From a checkpoint of a small transformer trained on Wikipedia.
Size: 3 heads of 64, vocabulary 4096.
Training: a variant of Adam for these matrices, 200M tokens, 16737 steps.
Each number is 500 + 25 x the weight over the matrix's rms, rounded and kept within 0 to 999. Layers, rows and columns count from 0. Numbers have three digits each.

# k: layer 5 attention key, 192x192, rms 0.0661, rows 95-127, columns 0-63
# q: layer 5 attention query, 192x192, rms 0.0645, rows 96-127, columns 0-63
# v: layer 5 attention value, 192x192, rms 0.0888, rows 64-77, columns 0-63
# o: layer 5 attention output (transposed), 192x192, rms 0.124, rows 64-77, columns 0-63
k95:487518506482495502494478505519511483476482511509506505507523491516486522518488507480499493491501522480519487499486492491506512510497491489509494505488513494495499475489513499515525499503506488
q96:479490512523503519513477501490528486495489488488509475498498491489516501515504494497493503490502500516518497495505526490501469498500514496501511503492497515513497466474497497497485520480508502
k96:484480485497483494486515488502463504502504501505482495502466518485502496495524482507487504492521511524516487486522493516485472491508528544502489513483491490506515494527531504481503456512503496
q97:482505500513511515475486525476447514498488520504510498510542513515509488481495507488504499533496513477498496486490504498512479519492498497502513509492515476466469483526512484501510509510500501
k97:516482482549484499520486493491474515511515507492486508509502502525512486496484506490517510497490490502479524513505511506492489530510502534507533467498466497498500506514485503489500534496508512
q98:490499498498490508518480522489487483504512503484504483517489463515471504501519514499518493518509486466512478504479509510499487480508500508479509512485470519507508508515508492496513522494494539
k98:491451488505504482483503505493451487483527501535513513494487502500498499497505497496485521516514481499490495493510511491493485513484491577477481532485534494493497507503480524497533504494492453
q99:511510533495517495515477467506548515460455506476525494512514491479525515505509500539509517482523538516478487482523503440497538505521472473533482458470543527493517493486500517509529485512485457
k99:524612512489483507510471524523554522511492494469486469524541496525468483508469485507530496487490506518493512521476485497517516514485522335551512449514490529519482504514534468477462517504523528
q100:488496493474483452492494474486507514507473475519494509516493513532501501507544493518525517492491488505492525515476510519526508480515516506511505520507475525489503487510484502509508493520521509
k100:515574490529499502532490500491505518488477513479514525507519487488517516470505532487525493502482511518504498506488493516525479481503490435507483514493521480511518481489507490509493540510503510
q101:496519494485482474489462518495496497503515490521497499517521513496493516494506509483510508489515495503513508490512509497519501483494496506507519504499505507476487492496513495503492489495501516
k101:483484507504500497502501518494487492482486497497532493521499476503492481515517509515514503518501511497484503528521525498489513521491501534479520518509505506513507525499512480511523485535497495
q102:505506488505500489510513495503508506504502502495497500491458489500499500507504491505506497497483495529511520536505500521472526481527492485499480498497519513509505527502478484498507476498468505
k102:511516506482494514474501469501511506494499517484531510490469490501506516537532501501516495501502525494523527500511495494499508500510492471514469496494521493507492493503474494518511489495512521
q103:511509488496485525474471510502499505488513505509494496510520508496519497486485521483504489489527524507484500495499494499497486523491500501493504489503503519486473483497486502483492506511511474
k103:471449498478485536470505534496459493518520487520515490489475482498526493492520492482502489501525482500486513507497502504489496515481486570471496513534528507512499504495486501510510516499502473
q104:496518506483513494514488487511565469452445508482536473534504490487528522511518489521502534465523530511507500500503509432507535501538457480537486459481512538497498494482494534515527487493489479
k104:549609524499494498503461521520560498494484493467493481506527514526445464505458495507537497495484494514502506497501500503518515513478527321558506443486486524519472511520537475465479521501523520
q105:505480508497494505486502482511532508481483477500489514494488491494475501503494501502483501492509498531469505518502468510498497507527489478510504508507508518501508539491486491487477496503503500
k105:510539519485497510495516467486527509520482491470481500494520487505498527477491509496501474501518520517504479496482481523491504494506489403522504484504485520479498488494506501497462484487502513
q106:505488480498507516491507460501514523487492479523503519499450507501479503494500489500510506507507500525491498518476502504467502487502480492511510506498508510502519503490490512508500478489497491
k106:492530483477505495493511479499534501496479518479489494496493497513499499479507504509541489499508513505514513503495501518490495506508504440520456488489485526510509491496498491501493471489519476
q107:496483477512483501479503529505444528543551498534472517465482531519473488489487516485508463510477487495500513506503488559502483502482545515464507539535496456494481516507494485489470519498511514
k107:461402475495484510490531491473448503523509495547510519487459493489541525500535506501473518509495489477498484491501502490482479487518482674439474536512522475503533485474467526521523477494484474
q108:529506500520496512497517495508506492498513506514511500504492492470519487472493474479488506472495512479478502504511499495504511473532483500521504478497528513501464521503489493487508508498488510
k108:511490445504491475495506502481494473513532512485474481499506489496509484514512506508498492493513485505503515504518501506501506513508483527489484482497530501494498523513496483505520512500483487
q109:514500506519515487485497490501494513512510465479503506499521510499494498484505519506488490493481491486512498507500496492510504518480504498478512511520507468478529483496502520498521473512505494
k109:505510515496481489498518493492497474497490505499495494518528501488514494516500496505497511506486514482479491491494493497513495525481494513505503501493445515473499522484524470508500495469491528
q110:506487491497514513469504496499488496492536494500499511485495511499488491491480523488487494490515488496453482463516462486496514521486475511504504507527541480490504495482491511499513526483496448
k110:505496505503487488514520492472512484491518494515475495517516484500509496492487501509512491491519473498481517524499468496485497511498483527509469497507473537496513528506510491506502503484508531
q111:476496493534498550489506504505512505523521528505495485481511491506540533507489501470502495492505499496488472470524486484487508500498476506502493504516526490505466491482507508503484523508499488
k111:488450480472506523496507482489460483488475499514481496514492502482516510504494491496480488501510501541485511515522480483484495550518495600476467499515521510460511498519482471483521495505514498
q112:518496500506504484529492505502530502478498490513490512507514490508481500508510488502506495497502493512497494504508488499504518470536501499515506503490498491502487529490505486507476479498497477
k112:503519506495495494526526503499498512483531499512488521468510496484501522494491492511498495514495490491508492492521493520510486487503498483491498517501480515486501502497526513532463504486492525
q113:481520488501489496489520515504470517513489504516502495508468485523500509506502489466515493518536487499500504522500518509518509475520501506503458504507472499522494492507495507516496490504508522
k113:518541469507504507504466511516546507464478504495495490489514495510489512490474519503498505489472488485496510470505507489514507514506496458498513486489536496494499469503509507493492509521520494
q114:495510495481498503488504525494481461506503508515489482520489501508489494480513509483530503495506481482487497490475521503488476528498513506472500495495485519489492467512497484491499507464474498
k114:482416465531494499470501508487436501490495506527516501500439497493505486512534517501494510506515469488504480496505507495493500477501499609455500534514526498496516514525490529509517489505492467
q115:481505500500497497501497486510490478475468504525518489530458494516500496524509495508496512533509495500512491542490524497523505486515508509494490511490480516514507510522499526491511486484497533
k115:521578538487527485508471507529552504489485514451503489476519537504471482495457483516540493494482484494494513480497498494503511504486501355541528473491519504509474498499520497498492517496518498
q116:482498489494508482480498508483520488501517491506506516509497488503519508494498502503495499509483494511496503516501518498511490502515499480514499512495499505504516503504507514505505487496490508
k116:493518501508508512489484500491496482509508515486513485486504494492495496487513511515507503514498520492491476501516492499511505493520513491495513513492493499499502509497472499509509487489486490
q117:473520495504515482519503515525493475489486482500509515497478499512490497502522473502491497518510476489524504517469529507492492467489492501487505520494493502514498472501496490519513492521499521
k117:506556505525517487505493497511527503483479516484517506501488486478493512495498499529507511513499517503504496500505514503494504502504510453498507478464505493476502491481494488488512480513481490
q118:492496493517481510496494500499468512496492489520507521502480504507500505486495515495483484520511507487508489518497508499527517475490487505504495499501507494513505499518515521525501501513513504
k118:516582508486516499510486514494539481504497482492506483515537496513498467496481492495528499472499484494505517479493503494504508496504473412522490491483486507504506484498527493499494530515495499
q119:512519474486507483484518493511473501509484478510484534516518507492500504483505476507523510541491515504506523506467511504518537501500505492495486508512484484473516506523490518494515484491501501
k119:519524498511514495497467483526501487513497489510497499494505500487523476496499516516503513528497528464500488506469515510513515522523502474522465512510511483495522437481494513492514505491503536
q120:498484501514477499523516471511508497509475476495501489504465494510510486517501463495484503499505497517528510505492528500507517494507498500511513510494522506521520485489493498502508498496510511
k120:507553488498508484494481492495552494481479502470477501505520529515489508507472472521523497488494527500524507506499509503520509502478517407526482470461482510518516469500529491478501472500502522
q121:515493525505534469510528518516493468497488486476524508500493505499507477487513502515491502527482492511520490510480510511480472488493486505478501515497512502526513475516498483476525496482493516
k121:502529491505522505490521486532479519499503493505504517487485519493488497487484524516492506497489506481513493492481493496499526488511502483494502507485473502466503507515519518486509496510488501
q122:517502505497485527486527490527521488492510511487516482504500511494519505514461487505486488459498517495450489467493495498488502534490489490529501486513537511479482488520502492478503526494511442
k122:497464484457496513497503507481482462519537513489489474491490475490510495490487487488500486483504518520498490498505482536495505510490495527482478504522508523450496505509505503478477488497487485
q123:500502531502497524513502513511528492511534528488492455490517506493500522497488498486508494489502504479496491487496508496480511523490503521479492469497496498509468524486497483502484552476505480
k123:505435501484506530488508508506485509513508514520498524492479500486494529507515493503471495471488491502507526504522490505474517508479500601468498500502527513477486533503466487500512496498490481
q124:503506515512496528512491510518515521483524532475475501502503498494528506502495498480479495487517514508482477482507514493502480513469522472512493482481500502481458504490492494491502511487531479
k124:497434471483503492512503506475467477512537508508487489483446470482510468510530476492477504515484494507491488505526502512468499493481500555499476532515512491497495519498487494506472504495496482
q125:487508465515493514488499493473496509502499517502528461475508531493508512488504529494509514529507500499513508494504523510505478531487504511525473504495516512508493480493466497468497494505521496
k125:486493495486515544510469526505480558525492501510529478510462491518504521500485496478501493495500515497501511511507504495496482524511506500465478490508518522544488527485487499486486524505508496
q126:515512491510500509520494479510521487470470490496530496509487470487514485524497509479481500512519503536483501532503518482501514494509476497497497497504502510517508513490495504525506490518503514
k126:534599515469507499502499505528549502490492504472471487499522501506484503488464484521522479487478500514504520495498504498496525504490503338549510456496497511500471493485515488488487523494523505
q127:503488529487509528476500518501510517489512523482495495496539496503518492494498510488513485496497523500482496460508481493485484527494498502503502487505505504498479501486486502492489512477493481
k127:481442492500482545491524481477448509490510500549473485508483494474517502499513507492480498498510492501483506522506478495491495510511494609505509510504469507476515530501505517508485494490491514
v64:536522543537512449465453538449505497517517508501524499480485520515446521505497481519471393529501547495518446454515586550538588454516409510491522516540477478472455513448491452514494464504471506
o64:511491548428528454528505433527499539490501519445477489462517470508463483497522494509524503497526490508463521527458420531453472515522450490523488460469539544553506531506482531542505571498475501
v65:485507469489463532482521484518506505488475477507497492533506498497509501543496497477511506504503486529462502536480468499489472521487570502511471500502500518518489516532486546486519521508517513
o65:492511477537491506489514515470458467526514494546499515498502516511500507485503509494507499515483488488540517500509533500519482477499526543480512527502472473483527483517524458477484467501488525
v66:539483530467533464517532525462498577522499560472474512505480531501517591506531572535464491566455508509493453494447553487509490515491487501520478502504513511462524495535479488584488492541453523
o66:502521486484479507498459456550485418467445494471550475454500465479502453471467485500515525480543497511563506474487558486543473470496534470514469560436534504559414466499511535481505506445505449
v67:500517499512475491482493515490512495506510517520514509490493516500480523483487501505492433516476497486510482495500519519528512514508492504496474515542513494507479470476483493526476502496512471
o67:518524525463529494526474473494498529477502515455498488471538501508497487512469481505525499478475511540503531507491474524519501526517498425516520458470507529511500507520505518469492539484493502
v68:486495473469486510491506483509505530492492471516491489527507480502505489523506490493519521495520495531469499524483478490461488502496544498521501498498501517502491527543505514488509509527516508
o68:491512486544478501485517511469461457512513500547493517514492510500499521493483518492491478518480485480516505509512534493525479471495529544480512525523466478483533487499512464488483466496493520
v69:547503536512481523510517487506493467520500487551495511490500501481481528492495527488517469513493488475485517490522532494526509505535502497500509511485486511488481485479458494524492498523486479
o69:495475505518496505528500500480509560492503508477514519485539517491505454500485451520493510510471527527527487508507487517503485529520527464518501466507506509511532490500498507472526540488522505
v70:493491493512496541520513472570495485515498482540495484487469457480537396464475462497583577423550512469525555487532419463487474515531561481499525481428503467512521473514477529417501475477546498
o70:446455470582509550507509541416565527502524507503495551547509546490582548505495510513431477566426480504467426498561552537503509509479510476516566502567488477455519489460514442506494487518553450
v71:506498494501559479524502505456493538509485527474488486459508517509527499486523516511487534483482539487534490462528530496487532448506412503497547501482479499489518486463513464530490484517474509
o71:512484535473490508493485513565542483500476498469501490512458460485490514515497509494486499500562489486455477483499471487470503513486465487499473504497546516520470506465468535544529519514497450
v72:476488507506539470491469526516504519496505533461498498497485514524530489425503467516499520470497557462549501493526478503525526487504427499491514466463505489491516465520510502464495487502519510
o72:513491510478512539504498497527552470489480507482501467530463470488518506531492539501510493511515469498439481488502481479448511485476452478501520522498526522497444531508484518516484511496485451
v73:543489535498511464509519550479488549519502553467491507512483528511493520441537513526512531529470550502523463478488512467523517508521522508534428485444511519470532504577509478518470524576457519
o73:499500470498468501483461486517498430456485516491533446487490473465531466496483542494466529508518478532537463513495547467554491459470530493491529570496510500532428462523515583485488469407516467
v74:477503491511478502483477484509499503495508463509504483524502504505504492530488454474490467485519511514460501521482489525505516492507471495489527517542482492507494536491468509492526511475521531
o74:492512516500501480490542480492477493530510498528487520495482492518485520479530502511530480528511483464485531521484488495443492495499455544491495496475503507484523519499510460516494491543477533
v75:450509505519547489522497485503506445472509502501530503473499469506493424478462489512510563445536459470582548461535449497487469488465484497485559513484515460520516488444545490454496469451531469
o75:514470509484508552512486559520540557520497490488458517529492506480508550556537496488477491488466523477405457468517487534462559525503488468520487446551497480485490523468468499517515529557517455
v76:518494521502486498501505544530496559524500541497485504515499528514483519441539512510514515525501549497502469496524496466523511539527525506530431454431525514513525497570533490511488517564485504
o76:486510467516476496495476483462518426446495513494535449522514491460530477493465540500486532494480466540558458521493533473549482454471533488497533551525494508499460482550534567462495475398488496
v77:427498461489498513503487469510517439471494490474501529506533497530506468555451456481512528471503464497517531512486415500507455503476521507492524518566516474516546493445496522456489517464535501
o77:510525502486500523482511564504487547554516479535472503498458496505519554531542502497502498496483517435436544475527517505464581526513464506492481471476472475458523490493522456511492464554512504